{
  "n_head": 3,
  "vocab_size": 23304,
  "activation": "geglu",
  "norm": "rmsnorm",
  "positions": "learned",
  "attn_scale": 0.0884,
  "tie_embeddings": false,
  "init_std_qkv": 0.0148,
  "init_std_down": 0.0,
  "lr": 0.00341,
  "lr_mult_qkv": 0.5,
  "beta1": 0.95,
  "beta2": 0.95,
  "decay_fraction": 0.796,
  "train_tokens": 458400000
}
Each number is 128 + 32 x the weight over its row's rms, rounded and kept within 0 to 255. Layers, rows and columns count from 0. Numbers have three digits each. The size before them is the row's rms in percent of the matrix's.

# layer 8 attention key, 384x384, rms 0.0533, rows 218-362, columns 0-95
074:121142183162142161143044126133138102156180116174152155069115103154168138150170150175151150069131140133175112197086122143116129073117125133087133161186168106141121136165169094116146155129145131105141132109121091186139115202073152114108192087167172158136086109164103128137102163129147164126
070:132143153090166135138160159102083147104138121119135112125083110139131119156084087162131117078084121109110130169194128159138121128156129067091145126144118172095124132129091163139124105175148144129132155156156101122174172135118141110155115139128151089141136174182241112135114066107183165157
070:150113146094135136122140142078145121122134107089146152108121127108157126106137115153192124176174154128061096155118136139123096076158159177094118061090080135167120203158168173140189174126116148221111160123099154102068137134166127138171040124065106132119143115087115153153082105101158096091
062:130113123130112141172165146159118072042131128171056119136101154146115108151167135132165144162109155098095108119075148161128161150095079061134101078116157115130201127110111151092100100159201117132149091141085162177161109135126109074171146134132105179166177174122169047091080115121153083150
069:129146128144131133104068126114115201162149119090123085110131157175112152137148120113079127174107158129099112106166102116181177086118168139112183120187094127162169099117153163111127147159199086107123153127163176135074137101083154112087184120116110154131162164161190133128172128088192120151
068:162118117139093159126161058207069146145137109062167139111157145149137104184096173142116175147160090103113123157115170174149125144154130131159141179119104110151147123090140112115099082184048160161114107132229163152159112082162097129105145064144115106065134118104116163086140108143111138156
072:131107133028152079151125091225117146170118124130122077150136139144150121116107135110121111136161092092119085204095143132150071106160121133121123100145076142115150123079110093100051080193134146111128125153160137144121139149094101121198110120131103152137209165115084100143082202128132133140
067:125146118114078167055160131149124125101167042134153149167125106152058143138136154093135123139096130166153132159132104103167089196123094115101124096133101138099134159128119182098124151047142150105101062143146155128175125068110120101157113148104136102127151144113163053147109145107114065107
065:117155161088194146140122121107111127106063147113132128106119108093192075125155126171131122153080082141102138156156153129083160141165122134119087122101189114086133137137081116127120058151151144160149086152148139179146131118097147111105128130115116063109107151130119167098102117151163077125
074:163147169168158148089192139091125124078126131138084033132146121149129123145119198137060156144100102112088146109113089145093092096176187110174181085088098119060163120124106130145108091118122168090068160175089124190108132136143092134080154133151133114124163187102165131122149124132122152143
070:108061099125112112077135128120114091146121179136127203139128149175134155170147086111089151096137082119143081135182122140122123183118159061128144136195128116170193073171176133147129122082111114097112132135137127129130156183115098177207157095110161165146113087110088176159152058129140119126
069:148136145132125084124152157143162100133118148165136134158217142157123126102164128131131108109214204137164078154159127134106144082134109135090131134156085161107105141143174156144113058175194088125133074151146098101064157131124185140169170138104121119125136066116129083170139144199135139142
063:085150139083129119141166069107147098106173143109201151121117149077115138122132155072158141082160070167152187106118165076114076153168088137087103161113105090162185096108165165132099092131102132123109148087170123131152163112134158192140144151103054152108101110141083144105142138165164130124
065:173111172090156143099134102131122135137132149123131124166091077172124131131089114165084175115140103092205101149144120110106138098162112082083153156136135132145061116158128116141176073083059085169091174121094175072144079102157175108148138127143088053111157127123122122076102156112113117107
068:145076055121125171104146138136140134152147052115122177146082205109136089141110169084154136120198152165095096084121175098158112097098146103104146150161112145175100051127114126142120155156098161139128157117132169149138096125155128170114145130096166155052075102108135176158169133114107077132
068:082110116117113096040161134093176120156155136179159101155087093143127155167093168095128148074205123122155133146170107126090099108070157149094144104090145152146186153075131144161099112146154100196161198106185090158125083030193132125158095100134118119089142102144190127133128153143088133126
068:132126061156122146173119111173089123142116138155130106098086129117129154134131127115126208112129105125159145096168175154069068162137091180051159152149063104138108105147142143049095140165153122089101130187111097124143119154122172155098141116111155154139116095129139137150095095122160151134
073:153111158112133128169132114184093170160119114124088156134130061077087126111134067162119111139141167163145133120126133105154190111105055148140132172133138129165154121131145125126116125062149196181128138151169162112142054116135165195166126089069084156078105127156120118142120134132137101109
069:175137185161157141078172168157167113115186119105122110068145207112084151121126124187145172137095078181142124145090151139097105152104143108144131146146125101179163090081104087122123158148157131125099109150170157159134102108090102131196209069162152093078126181178107160096165131128092077204
072:197135129109147165160171130105081065094166146079105126110190122147106089108065135163062102079083107137106077163119153143132111162141161146131077144128126118118140180100102176100088140080121095141113156117101110174149117155186109123129131171153114129122112079157170154144185098145129113125
072:137124111145118164151126106179147120151174149153102139133191110145116102156152101091183103086135129140080131109159148147142059172132066132117130157136094161186108200078090083148119174086115107120096105141150102079102097102122123138178163112158096150090139151141203104115103138147077090096
067:087118102143100071125128178190161143084109129071156050146093130142206052153112178125159093104073130125102113162112100126126060148167172147099168121120153101161119182095109125105126079078140104153121132098062120089142115096101071148153119123143077146147196114128141095121121090145139203133
070:074056152163139157149122125092146135119094190101098149129111149090130125092112137103048133129163152139142172112119107118118116087090086154094094089109107139134065107137156120211108111101094168139090151133066105095111073104125136088064134159169136135150120090132161119144148074086129129149
065:110141125129182108196127139100063130147126123134174202173180206127118156146111153122075166173159146130094156130056102100065098127164109175153082127137137177120077138119143077116149154064155107160103161171137096156092164102186131153135136163111100109103131152176118190111135133154105122160
072:083145101114067063114136141158077160146117092125123084166138130133125107130117189156174165133123120152171140114126088121072043175135098079205128104151145124165124155192158080099123053100127153129110135106129113158072134123083106137159132151174159093092092174106091084127112133073101135123
066:095133091210131110105134142171153155132133144051146183114148138123110105102129062120148160171080076194106133161135157130047122096097095075164094091169095113082134128087105133102128120157121090151119076172135121142075123146118125137111121090115108151095152084154155124085101101117159075144
072:097128126142188080048139066133110098107116121145121182097141118129134109122118171105208105128159127162163137148111147112109108227095080175137121126049110121161149092121160187123117109159122156096128102100078102101115132118115153145086136073139077129124194131162121174128098105070126118157
070:145124162168199161180138097181063107185165194121105168077151196110112159125126169164156153074128141138096167136141163115210105085142149103125176121142069135115104106142075141164109104109114102128129154132134127108170083118105121122079063119107111146117089120123097208162159166160138094144
067:141084107139188139080139088184156173075152172115127120084119133137125085167098105167119101101140164062111159112076155114087124116110129151093117135166175158146079093159112151150125102112161100152140091123068126092113151116108084156081172170150178123145175100148150132122122178131078089157
070:140188131123131071171141157168102151186096112136108129114101151126078097101174169142155127106158120073087028072131102120154111067134178109106126106154157143203157136122138074163087106177127138120118128111119141139101140178164180122123087061129136178156067166097082122114070161126089061131
074:103154102148142173159127105138122148117142209210086148182212110116109119111127113101071170113085198165157120125115122128133168139130138058116104117140166116108101135153140157156157103120090179170182115126125119110172110077123138159152115155088153113114115186095047067196144104128065069150
064:103099086108116151154123117155124142064082171172127142125135119098153168166110131092125142082153125108157099114107104143147126098083118175100092177122139133109110198117055135149230130135097178149122111137106138147121158129100105127136172170134123141140102083198143122079136160139141069100
076:152099144102124092129056116167146116101175146121109138137114100129131163163144119083072116078098163160120173129080102179158103106153072188121188097118123143114135147153082150171156090173088104132125124115060050117143142152159077145093167103126162139130158138098153177139150143168184151124
067:118147152137152157160139146107156131207134038135169121105098147121111143094150120117133174146100098149146183129126078130126123127087130176073135113116165098158110159115120179124072192101093103094109111130152121074132106106127103113151157157126096140154134152153106169080107127114182121194
067:158109162161144055081089097078130198122171100195118141145163089156141137109112209179123109147127103118101077130114117143149120075187159105160079113066101129168132110089201130182084122127177139094135124114173156125174117192092113093108114128121076113097080138149146209144150183022136099146
070:123122168063063142130128092207126165169127133080080130188156136127174169120152095111116150105145093166172188127113182206132079130099118125087060103117094159150136108168171076122122129127137132098120132098085095102184153098131063071084125105160150094149127083140165176092157170168158191123
076:088151145112105139121083096125180187183161106138054097169112128138149189148143110090223133130167145122091102098098116086114130169143143051115131069159137149126129135103150070140109158138111166169141136140164129077104129147078131160121098072185153170140122107162137098126188130118080070132
074:137089110152122199119152145136146115088091109106064103076136135155157156129128091150175119137158129145116092148140106130146148133075104079098077125024145117155127110123108119162067145131101112134127075144140151152152097121176082096114127152165146121147142148084136081124107098116151063118
128:111142140186119103049141148131137142115111119097127164130139124136179057083126163106108149124156162152066134068109181159113177161093143160159105178137156150147102178168136121145105085146100129111133108122111113127191097139068125136102090143137139103141113122098136129143095168132120176131
128:243141111137175138112111132144071185094077124039101095146148163143105070111132162178158146116176114056119182116124120110101120097167135167081139142086163129172094085118115125129153146121149149101132164123092121145093136063149198120118119087104095109118181151079134175074151157043147098158
123:182167143088088116162200097139092125069156154103168136136065094167149152137144148050172121117079138132126152126158106112108125161160148173140159146132126114089117101128152114085083142153156129163151115138053106151157171133085126150136062043091097151108153181140157151074137076099103119140
122:172111106126152096078061058168095095094160119126162146076118095140130156138135125094109148126142186150082116108177112142168119055106100116110148170115144081092096149104174138123157172131122124110115127127094076109122156105130142099107127179165168145088115146136143141090103062115121156155
128:160144100124077111151132165096065086135137148165117176066079186112145136182151207132161092106129055112098152073107115162117165152144118145164061145121140110124117109125113160198136156131077139171122118168088189159111172115148117129134112191122176112148135130158154133163096115176160114177
122:150166129075170129107172164138114167135147107138108111099090164127146201118108097136084161154188117092110140125142120127183118105147123162152146122162104136178092111105069112110137153115143173092142142116145163105128137134160210125159146105093103058065160108139134158164094074135142186154
119:120159117184102152159163123146142071168136124095166086112104132108119244151109136058149143200153158110150125121181154133170191133051159121149162128132127136063160104138163098159135089125120099111127105063099111134133165125135136132128107131092145078156154159133113113138132148168043111128
129:178102142144062174142090077126087153074158167134121082143102160172108163143110078087100093148098062117147071135128094129125116112063168102140138122149029126087091174129122121157111135164172141188164117080033126121124113085125134176105136060106143158113124136108079087091098137148076098109
123:174127136139118101255198117158153128131103169176143096103106161060090150200132095107081108128124122185118118199075126161138181115154160159125123084122136124101073164086128199115101140156149167097165150145125130146069077131153143100150184083105193040105144142113158106106120102132101148101
124:147101138098118094152108113124126125136087122088169139158152103175082195172118139086150145143103143083123114155125116109102122104199100147114115155157139103101052106133078161194125162111186127107135105131064157105154140107203126132090111089084162149124145114169117104094160079126177066141
124:150140171125185127156099147112152149139112126131123128146124089132098143097193106186164105112113128152120132131102119120081134103156123097084141188143172147091152076148202161068120166162116087127140117135109150100170127133083108138104098162116159126109141081090143158138091160174109101089
121:189127154129145146142111202142125135148170186205135157160114169150099092171133151114162118168135107134064156172094104171105121138124159146073142145072150109117101162120124132135175073121156170124110145125157127114098128115105124133131117115231092101139139075039149138148170160141160129099
119:067128086192041081119119158124138058111132157137122130116115063161209130147113137160138095123152144150117102124114160126127084143165161139101159145103103155127193166167127130192158108071116108167095169137126143141139126168122128124095140158131112121116150159126141135196112154175117119153
117:089173077176142125177123157160111142099128114133073122109096107193038202100104117118108115157107094145146148105097115154178122059164148093146136053196123084065138114094113055133120121098177131094060170073159091125146083128136166157149183105090149155125099195147156098169156135116123122110
130:108126207109145102134191174085149133098139098089109175113111193120134118077099121130108107149149096168088111218147140080168124107101161116118126122094109114146186139136121179120124084129165131177128135100094133168111046124166133079167086130098140118146132084086087088141099124121123105079
131:175123148171124125120092128115130143168149086087101172093177175117159104079149171149135142124167100125086142124178127133116137153129130127112058100099167138122166177181132124142139166050071134105147101154160118101146149145128073130086138121174106152161093114142155132121145100164096129077
114:121121091176163117142166123148130088100116120131129184132177087092106079088095098157145168184141099080092104154160120117173076096202087160121093121056115074114103116122159111118154156085089161138096134145104138146174136151154136160115121104119104108124144137141134120103164137103143075122
111:124108170146129098148135137097126117108093138162150074142109201095115143137174147165096077123129168151126112043119139119070127100141129136119089125211123155178134148149112071132169157118118216167147122105129140152102121089174150137177119105102154134100142140124110109109128045103099104135
123:174102090167045060166200171057120108141140196135122121132153112164106034151133175137172196100097142099105060069151111129149137086194142152139128094114126203180151158086098099146148128157097131127100116150117133136085053201122119166092157146181111097124074143185118203170113097094117132090
118:093070093159099113125121086143126077097129144111160094101111124161165112101124132121182114140095108131112149116144194106137118117109106151108119151137110166161130148123170132069116182149113139168091172154114151180182150226139125134112141171096142124067113140087079100093060088150151071131
134:153093131118145189128091159103134093057142094121131149152205063106094115129158120157119180133118133154118141122117119125092159109090138185097157086169147143080113105157126085111104125164106125151123119069091097153115161141121136162135122155138117092122103182180120164138095187100161106153
115:145138068134135125145115161161147127091086107159161099119145097123143077136126189155126133127121155092100112103076200101134133150103132135102136149139125109128106072126140102152142121147107124124089112071114084136147084165115140140163173162110150117146157106096140223121138162147191161097
117:107096150121172104139135114130102068062117096124126118086101096117146183138135110129143142158124124177095205115123124082115117170136083069144095148172181121168125145129123070114108111135088162101121084109087091204108085093146195124122131134108130096152125179070204088166160159140149138092
127:150190084134114110114094086113153156161125114102161120115102156100123138140204113039129092114146158127109117155129151150181149152143099133128079219140149162114151135234105164133143145141100150116163115092116122142151149189140100124084177160141167182157034148103112177110110096141130137118
121:160140092108159163161130137093181105073113102115146120166100134115138167123134081067185106078129149159102188161152146097113146100081092137107135136148076135100071098146137151048137074131097103072153131190111113189129099075136137127036131133121090116116103093152116122130189118156136157149
126:123119104121096200191094118136126050115097122150173100137135065154142102100070121095151134106078147103140158119139095145154156116094098152169107165102147097123127104120202133193132136122115161109168160104086167134103179141095112149076128193093086092137123167134171153116072115140124123142
128:121107217089136162127068181160165112145155139146163117175135112103113071141175142113122213137161059098075119131125173199123147126132085119102088114176089074136162091076100086138100136151151095135169125120156139164100165107155113172151087100154102098102188133156141133131127176091101126123
113:076106162120131118058105146097102143145139090165116147131151122165127127100137127178126120100127125150125138100132122109187113111189072090106074131124162064152185082091134135202099068054057091107141127105158086157096156160159156100112172154111163151098087159106127111153148135088089043093
122:107110128109158146152135128105154163138135099155102117121146174120146149207172195095131131126127087159126111122144113107139154054141144155115104113077157103101189136170150119094197096110087181118129071174147098071083130136132118161096171161145102203125139123169154113124164145149164099101
112:134106088112133094173114124122172130166138103109142161190110103157074165095147219126145067139115127098088108060126101144069149135098094116135116117074088154113130082117124115134127078133103149098154138181146128185152164182151123127071172150116143153150139136094141154122178119147150056110
127:141120137154114138133133150155096084056124075199211054117169113156100136100129142097135137133134186113118129095065112150126093149112120151137145121120175143106141061107128101121102155049125082094117181133166109120115166091112156145135131201119074113119148160115096149165124156114082157136
124:098100104132137168151134146163133099107135127131083155141112112149099109123106092139147137152110124144130147140094117154183182128092181143114122097097126115204152175079168137129141139116137141118088126119097134138085092122116126155191066006127122107121174182166136117113094072138089113186
126:108147119158138154107124148125131147146098115122114046182077152191132095153118116231098091126162147158176177164159156095102162116067123105167123136157146105100170213213058122154140146134115110146144147115122153140186077157083143123153138155119115160184074135098105076143136154167100119126
133:157071129119126121131131169066143085085125189171096126150106112112109165144106109162148148118157162071139154128070099156200114119081216136118141113144173136159150153154112154098079128142111113204095077156117112143095145128115146147155148124076176177119120118156110165112160117067092108147
130:148157139105198105109092187165107107171170108155120117104126116104160134139116100097155125124184151158137122168104086123095123146163023169107147138154126139108187166193115159122129138142123150086127121148089155069102145149103115125079141182143090120169152124142131087126128111172117139228
130:143073134130085145115119160113098215092125198190139146177088121087138182127166103139138158107128108097067074083128153106125118107158154126087116143164107095162124121130103097143148157135139150122146097171105135171103140105141119119077202085123123118132099126138102136093152149191057095178
116:096068170104116106138127122126119149165098089099091073164121213124124103119107122185128161146114093155102075092155167142192093114164132123100173107123131168137169133126157120185060110105137142124146075135146189160149111122121097193126114114083109165098115133139144121180109089137094161112
118:126095167125172180185103173124102114132100140146138148073130154084138113124058133097159127133164154086096136140139124181101139096099125171078152156122130082114092127178168159135098136113156126029167140104123151111170110094085131086112147132067108077116112144088170102135074134145145140198
117:144152118128095138134095099136157136147118119148110137143087099149125091110154101113115113137145196126144087100030109074141189111115108148157183151132170198165119190183098155171100153146095131130145128109126173188118087120116151097118155155155174116125132125075156110163106177138123173105
117:130112120143126140122110037155154132163178124149140103144087097174141200129165098118115105166094101154119141093160120146129150130162146135095124125125135127135134151119154155126138188134122097169178128098127120133116117100166046148124093097116085133179135159150095113176183138149129169112
126:099120066106104133084139111147175123139162150120138125108122086121090190126145149147126130108126120055142108141104073108156177142160119127089142123148134098156095187134114097166123153154167099125163171126053164120138201124126117060180106196127119204170131116154155121120097105116097151141
114:102066108102112151157125134156047149120166148147130125165135165115129174150175162147181153118188132106112168141106144168178097098129091130143116130110123148120164114134106125086091066197095115104082120089142086086083130134120102142147161036135141157142117094098126139120076104124161113162
134:081134151140137112168133123113100085168168139093102117137110122094117166128112167114129160137094117140095180122149170134129102100130150095106222096170098126108102121135181130098109121155165104116112164113126178141147134122178099125136099123094097155141093166116178136117147112133147123091
121:147082118129081130099144099137163166100056118137143121134156111152083158059128126123111079135116126118142132171143127077126152147182096108095135121150118039175136161127097112100129115167117122088099138106144149103074082150156123128161122098124124157130109130140094129121092066116104114167
120:062099158104124137127127098129127194113107097115110126115106167161165151179153158161065103104155139099122191130140124134137102107105095120182102113145179044073126126144134075113134165142089132079118159080136126103116136094148120155104135061197185134179157152126095170131186129096164129158
119:146097117137112160094125175153092138169127162137143082131144183140158088135146132157157048124182161108155112084097107099166170153103117152159100067124125119155136125108140124114125159077131119116041105124151128088100084143164123184073044115096123166133147109159119121240181147086135137127
122:138121172153110135105138183134102152149090101161131144035091113157126108143093212162131094185114122150133122090184114140090151126113160127123165125087152229077140121126123100138140141112142133181123113145150104158148202149115229066078103145127135101178126133120100151170161146157079173113
117:131094124087115154084163105118095042096183118125105167100143060066122112146145120153150066047105194106076162120130131070191094130117125086142193146148085144165108090099121196089153173105159130139138165106081167106139150144100123123134143193131139105111138107228062141084111161119143133163
123:062060137075063094083196132145120082179108125131125146109124165125152093157101104091157149128151134215089131162144151135127146102099091145102102147107119143113100169142195126120146109127138177095137121056126136186129086143096121181192188094126121111154185118077136151095140119173146145183
125:111160149119158128107141105123111081138144126118109130102173082129082123156140107108096094157104163118217159138068152158177160119200139089150165111152160116157140109120136125149160130188091192055099105137133066155147126163101195145145182149095164166169146207125165115119154074104123147102
124:095110100149131100094131118094123186127136122083075103106146201064099153080122171174114174143133138079141067098178117189113197124105118079149121154129130123095142117112096124030117105119119124122167069138065148085120124148160130141124141145094162171100119132127076103095138079133130118089
131:141154098092155123176118185119124132071090155141096116159161153093122197108078116176131110111164122154150109134178105122142144102132140165097148209134108093118101090170177134042200089066112137137087114085099195154095124110115171121126126200137108085102110154096103163128109092153172126137
117:112096160145126192085206142176109129128115174136116133088125147167150136187170193143110141140183136115152080138185138136145037069113127109130093125115069117179113104136148077082120060148129168138119178078055169118138155096160136089134100058139128131143121159192145125155097169147102122134
116:101119096154107152150064132128109098128106162134141173127116105180126130168141159120164063067120163145142125163074137200128071084127115179108112138144109143139109085129158134054115150164124120117187132176150133150179110134113111092044138140133105132075130166113124132118162166158180085117
124:123130102112139133121156113085107095160144095141131109111061094101115091160134170111130102170035080102168086116114128092149156140128166105213088124147147141103087144161117125120202155121114145119135101148195092105167088126143062124105128191107095134155131132062164090134166103115166103146
118:155151134136176101098118148147133174139127111105157124097142153179157137135123111155111134158180109109156114157120120100108154063164195137131130124110110110106102111149129105163128140092144118151150149104067126164144163111200117160117114059154132167138143135117097146084120134158174105100
120:165124133110138132111150077185110097092098091141118146177140147080088145119107129132094122079066088168180148098147123139142118135086117167114112065110177167133089119142132194089159147116103088192144084124119094109112143123129123000188111188119132132057158127187114134099164101109101130150
122:161136154133106166110110150082152133026125080112132099165147124161100116107092157129135162110050145132123078160161171167080109146159111088163165159091115093177134126152050164106192093105131109079133127120155170165131111104151037123117160085075140100206125159135118160131128132107149109073
116:141064119131106153084190116147112092094095140171080125077152149083150080218097136152129116117178147131115120173190131137173141104161181139149078113069089123155219137108168142137103096158149120157143188140168165165125189135162131136124127118184137130080152121148162125124121142095173094115
130:181149167085077161164194127165107165133126144082069126131107172125139105127125105120146144185152074136203198104101155128111150128130091094104181126114146114108160158129105132120165155123129101129133126139181076046120150126153123078153113094099120180140103122057103157142088111247117093043
119:106124116148152112187173103130157186078138194097096158134094114122170048159159090108167129138044120157086145086181143089163083108173142144153144112119133160107131066136090120125086113163169113196087129141118135129095117148137138160136136119142118147141162103127084107145131107181146125106
118:123063161142136148107089133124193117152188091137105074146148170096124132084124167125132131084151145150123163154137147085157121168101179157104141138108136176158138149136161148084095120121096043133094142163155115100142146170149137084131147131115107128161150129134153070089176188211138101131
121:114123171157153109148129188149149108103112131113205106193117168098073156130126116148129125120198112127132144131147120145134193123147136122119126124159123115211128126128154161144103095122128142129139137100134142058130096145108087093155136078132096156124099130104188130155102159130145115120
127:139124142172166143154132167096084152044094149072171141132107125067171125096123087117125174148110069094179105149100116060137159122062073148080134069104125127159137085185119138144078098153114132121145091135179085118080169118157103108136128128127116156195156154105108088127112169144112110081
118:142087148183097112149146117122147100138111081143117142103144174149103111146176140154119129087103120091096077098104108139119141112163174134126147154192056110146139085130129184132125171109132102142174142099124100106159178146140143102081117099126160140067136106203128122167096107158114097136
126:145127153128157126157164150102135131117156086140143182115169123069217126110087121110164127147125131133161107251107166119121132109147166116122110098136159095113054099163174160160096152107113107130109152130194131139091124134092206126107133197154042103120117155102106137144119114110128155144
129:152144128148061109184167134154145119139095137142091084117122111117153122107129137141148090115173123109175122111062139193111125089154161106093135125104099064137127190117096071090113134137093135118095040186070131074152092204119081156092135120079146127161155094152130125101116042094104151123
129:181149099121137136085128080147132154086121111136133120124192096105058072151156158146078133149086105055107107129085124106136110090134075114153158150125155137105115122155091142123132076168141146118116129141111140167117143176160115117089139066109128149121141170131144150114120113134074103097
122:087099072078187142141192145165131102143120139107145099140066162074157166193077113112167147142124089169109094088180146121128139148110089182140103090151104129131104187095109160098128158120147108112106143141120140141116071156166087124123144172144135132132128123152123149169152088159094162130
124:162092169126102099100100136120146092107214106156118040102137169129081114158093111183061144111169162140109074121168130153114085133090118146103084181156096167148094154097155175121145173128164153067151119130100090155091115119118145088111157129166041138112164079117182164125163107122126070122
118:138115158094125140153092183110129095153176070162171099186160180120082140117213120137070122147102144138157120135095141139080139174158074167138072173122129103093144167134121180127145170119138181204200127178108116131143118136175081110089184150151110157217125147074130077133132079169164140068
121:160108090128115106138121104170166134092051160112117131115102171173107167139127130104149103176074114063154093118192143197064139099154123123146130148112132168157123151146162118140144160147141089159111131138128162096134194080102171165143119121130171108106044114125159115164116108157148125146
116:071094157138125117147147071146122116148032129100132136121108161104177159126158102135150145180094126196174161104146105057133130153133035100161148146104090141160117153163167166130115159103148127125161106095073108140190100117151189165117151135132148148130133190101063120115111087163141151143
119:141171157125103124137074145131140116138131088140153190079126122191172116125108136143167064243155149109142088114127160098151148134134069161148145112122130166117116088138103152154115070140084101098145122166155115087136172182148086142143096200094096183119095105085121122191130157118142098147
131:097102140148145157109082126131177129195152116130161125135123119126166173176156216098116079101137147103147116133139059129177127128108086129146084054136129096108091109114094113116158095124107129127058161163117183148148119168147154147130110238134154149096146121131187107145167089153103167138
123:066162171106113127168141119148120069061124173097133148168148126124133105129132172136098067112171149125122175105118173109117160095144103143105122134112072156137126069183037142128168161119128186122114056074085122163177179187138103122158101176118143144145093145107100138106081098101110105123
130:153125142127145071175122159156085133156148080146109153153120120092152101104104104125124128093152144100173041133109108111122168096139087146087113061105120154121144118069149154154161129088134114066159171104128101109130084132123105139120083135128159094143115082148130145132085136125182076137
124:182100102085131143103111142123084181190085125092140120091100140126070112122141131127153145139122121158133169102108144130074140163134175098199173157157114153102145104122140134108086113129137149125193098122171119137103115129163173134085165066105050107131156137078094092078150181116114186042
118:073120137124145113083133097147170080177110091191126167086137110119136152184095148099197171113157105121141129141120180137105098094188136119100150097147120118131138112120132168113146113144142113149091119175188084090144137106149149168141079089132134142139071108143134121151128105104078131158
132:090114152126148105124151104136198096135107112177119145178177120117154113143106145142153095137170072168119105131136089136138126127167164191170094120132169096145179147164146050152123092125121119105102128150160116185090116180141102161096194089127111140168067126152159111149100124051119161146
126:077174065120129113136168127138116037076152174223130179148187126150103104136106131089182107113115145115068175098129135150127128109094130112108141150165123134155095071074133196093084134157105114155121099140138111163125187129126100119148140126134091168126101186138140162064112092108158119102
119:123156114129085176189097184097147132140130084157158108138130141127070122111100121096145178085153123124145195141107152115086124149147059155132146143098072129147123170096097114130185148113108153123191098135145141141164150116106119156168119218094176123154071130132130123139125132109148116113
118:161113157116114129152073175134080109114067120132069140113074123130104115194145109108120190150179139119134148054094110173106121154112112066125170098100109088174107141161137117050180206150108150092075071168054155166142164147110163159125079190065125199109162125149133119102133128101143155125
120:173113089115118108127170189099119137098096135104120065113147120130150123112139116134112126118109151208106065092127172064116114127067143086138127116081184144135114098114100132120139173065090215133102144110117119142099104157143215144164131214159082150122147142163158163113125136107121171136
124:166181142140149057108107147085121179105088112133188131165159144145129131114139098128133125166098133072129145125154143158115154062108167155161151175160135101133094119113219169127071113081109135157155173161151106139175121105149124143139163127099162157107155149101118156171149094095133105125
127:061085095128153122179148108110174189126098104114181072127161171168160081094126058133077099139107068117132082130155160105115119133091094086168092140149137126090182139129097179132160126115053098138152139134140183158149115058101099113113148133130146110097132122192161107118113154161080137129
120:089131166135111177097115138093132111148108073164108145140141181023148062119178117087155134121191132116157157115125103140171171122137140089121145167102159101131131128121187120150128061110042149112151204131155130159114073154139144129115148128112133117185165144080118087110141165134122114132
118:142128141183113131145136146064162161163123158092171096120142130064133192094087136109133136160062096100173139115145117089114139163110084116151095150108148081147118159161147134132134161081127095093178201140180109068113080197136022133091145100156122140174170153132130170127113082138106160174
118:103172113110094115151124071089155093069060141112125157105109114070138079154186141110102130175174203087089150104064131143095156097111113141082123100124172119079092169139080118074110139155115123149058145095095105116112141159120143097159146114130128168114129108131134144120154133126190052105
111:145179106125156128140088184147132099105098131111149102111131171113183201112187113125157107172140151131068117106140104159129105182128117066153171136093075159148126132143158111126178156130124101136165108138203152110147164124141167129148146178139155105125157114131092149140182168126109143119
122:051142087112150102163199084132166137157094181134137096137093170162113153196151123142145156136141120095150178186130118147157086212132127095150093077158145134153189156149143049071081146143080090107122113141141136161142116103128160130129088108138152127107136052149151120147104121125099131135
120:129098140095095121170096125139107115090184175145124142092122095126203189138076104087067103081124046146121053180140078133158097071128139108199116112151140093100110152127167145122136084102133080140118129208088085075158120136164176099135111090104050124158093110111195131108185180078135105134
116:166122117071152175099144113192122171102114163137115148140186161146128112208115107115133105106142123119066141150117170079176158176130147141110121153103140121124158084129151127151177133074131120132128111110138116121120131121108112080117119180122089109148116131091076143147168088085075133138
116:112119140150127151203143112144061049111136126144151043129091096128100125172176082146139172106124118156094078167104111170200203133160112100108115106120129126152120104125065165152147167144126119109164127161136124139155143166107152113145193129154112129123099181120130066104139036153130124064
121:118117177140122110156098073139164129081169091128094118084089162084176190083132139169169141137104123172102089155139104134101146105129133129167126176133104088120122142159071131169166127138080138135102136137095108166118142136120137120155111182085106142104118179126143153110131137166147100098
135:181098169102126159063131157137120176131125121117084151127150113142105117133096118130193128186112128164134141115169114178113147130124125071147074156092116116117131115116083109120123105167110155111064146141110120221105166088141145109128153105126138134136115171065123126051127158152119125106
126:154138154165103095110135089112116135137193178156156154101123139117115148113119104095164119068175144141082127161137139095179138215133080132130140177101085108150079110119082184080157131153177091143126116143164143051108150056126056145122124108127095138156169081160135127091155114136165127109
121:095159126152142125102125093145150144135158131109137131121127126165117171134131096132091155125124112087086095116101093153166180154106141179181116143168134184140115186158093104170112165119121153093065051129120135112173149160120103095066112170183151137069141143172125087136049125142154158126
117:061166191167109112137155119094153134155139114122104186084139112120110120062092139061106058136096137180136128120068097079096155112159108109138191160093108080122158201181136160136123148132117098117226168080199117072120130119131052125134132127108134146113154116071150127158138093125143098148
112:104088111185145091124144121142126075154103102114120180155132142136126146194129081148081118139198098150144128127146113136143102157159185183077109122107195175118146124112169158183070126121136105123095169153155190123153133119086148133096176047125095148090156162148109151132100173108128154147
122:188167108158097040078163115152112116111157169149115147115159128159139088104129147160153113164084098154120111119110119130109117143139216107114108178120148092100060148139136184135138124101147111133155124199134127123122094137132117108143157129139082110130157105124160138084107163123139096121
123:094143081171151116111151164063151146124108110133044105130153134148113161120116106095133133115148167124106125102147154153119126095094137111136137160140207150108152138136157144142168174100104129121107114086133120138097127164145159138130128135120074124093122156097123121154121178141148101106
120:194150189110137135097166117140104122056196125107153129110123093135161097085120129075116135120153147116168108113081155133134105108142167170130133121147109207142145086150160124132127125131165120120141132145125140130096159127087098129112139089124106138136133101115121127114137167096137113174
131:178123195138115108107121111139156144115109136153147122130156100171091120097182123140105122150091170137107102119100106103108121078123116090111174090103154161077132110135163151128123096113122150160171152104162028145080074053175033182142199101096122158131171123071102103134159156166115166097
125:154122093110192124158140156106095171078179112168137076134109092119090063137099120107108112124149153150111114192098150145077153166108163144069135091153086116200151153083120163147088143131143188104114168139128110149141078157118129143112047169127108099175143124156133137129107121112121094084
129:119089181159156128107109133103082103085109080144147106147157108068135134143123126137089106138096119093127167079121091125160110149104152130132114105105114080138155122146116155141067134097151181128173145129148164112123160119124095063182128130100124113128151135134130105140155127137136136096
122:194095143094207113132093138133128157102108128170147166123108179096123116142129109059109142154149054195142122206109134123086120148123123152129107141097107060118123150091081180113127107140111059072159142138180100115118117136128149087124143133133116072101155126110104112160130144136140105127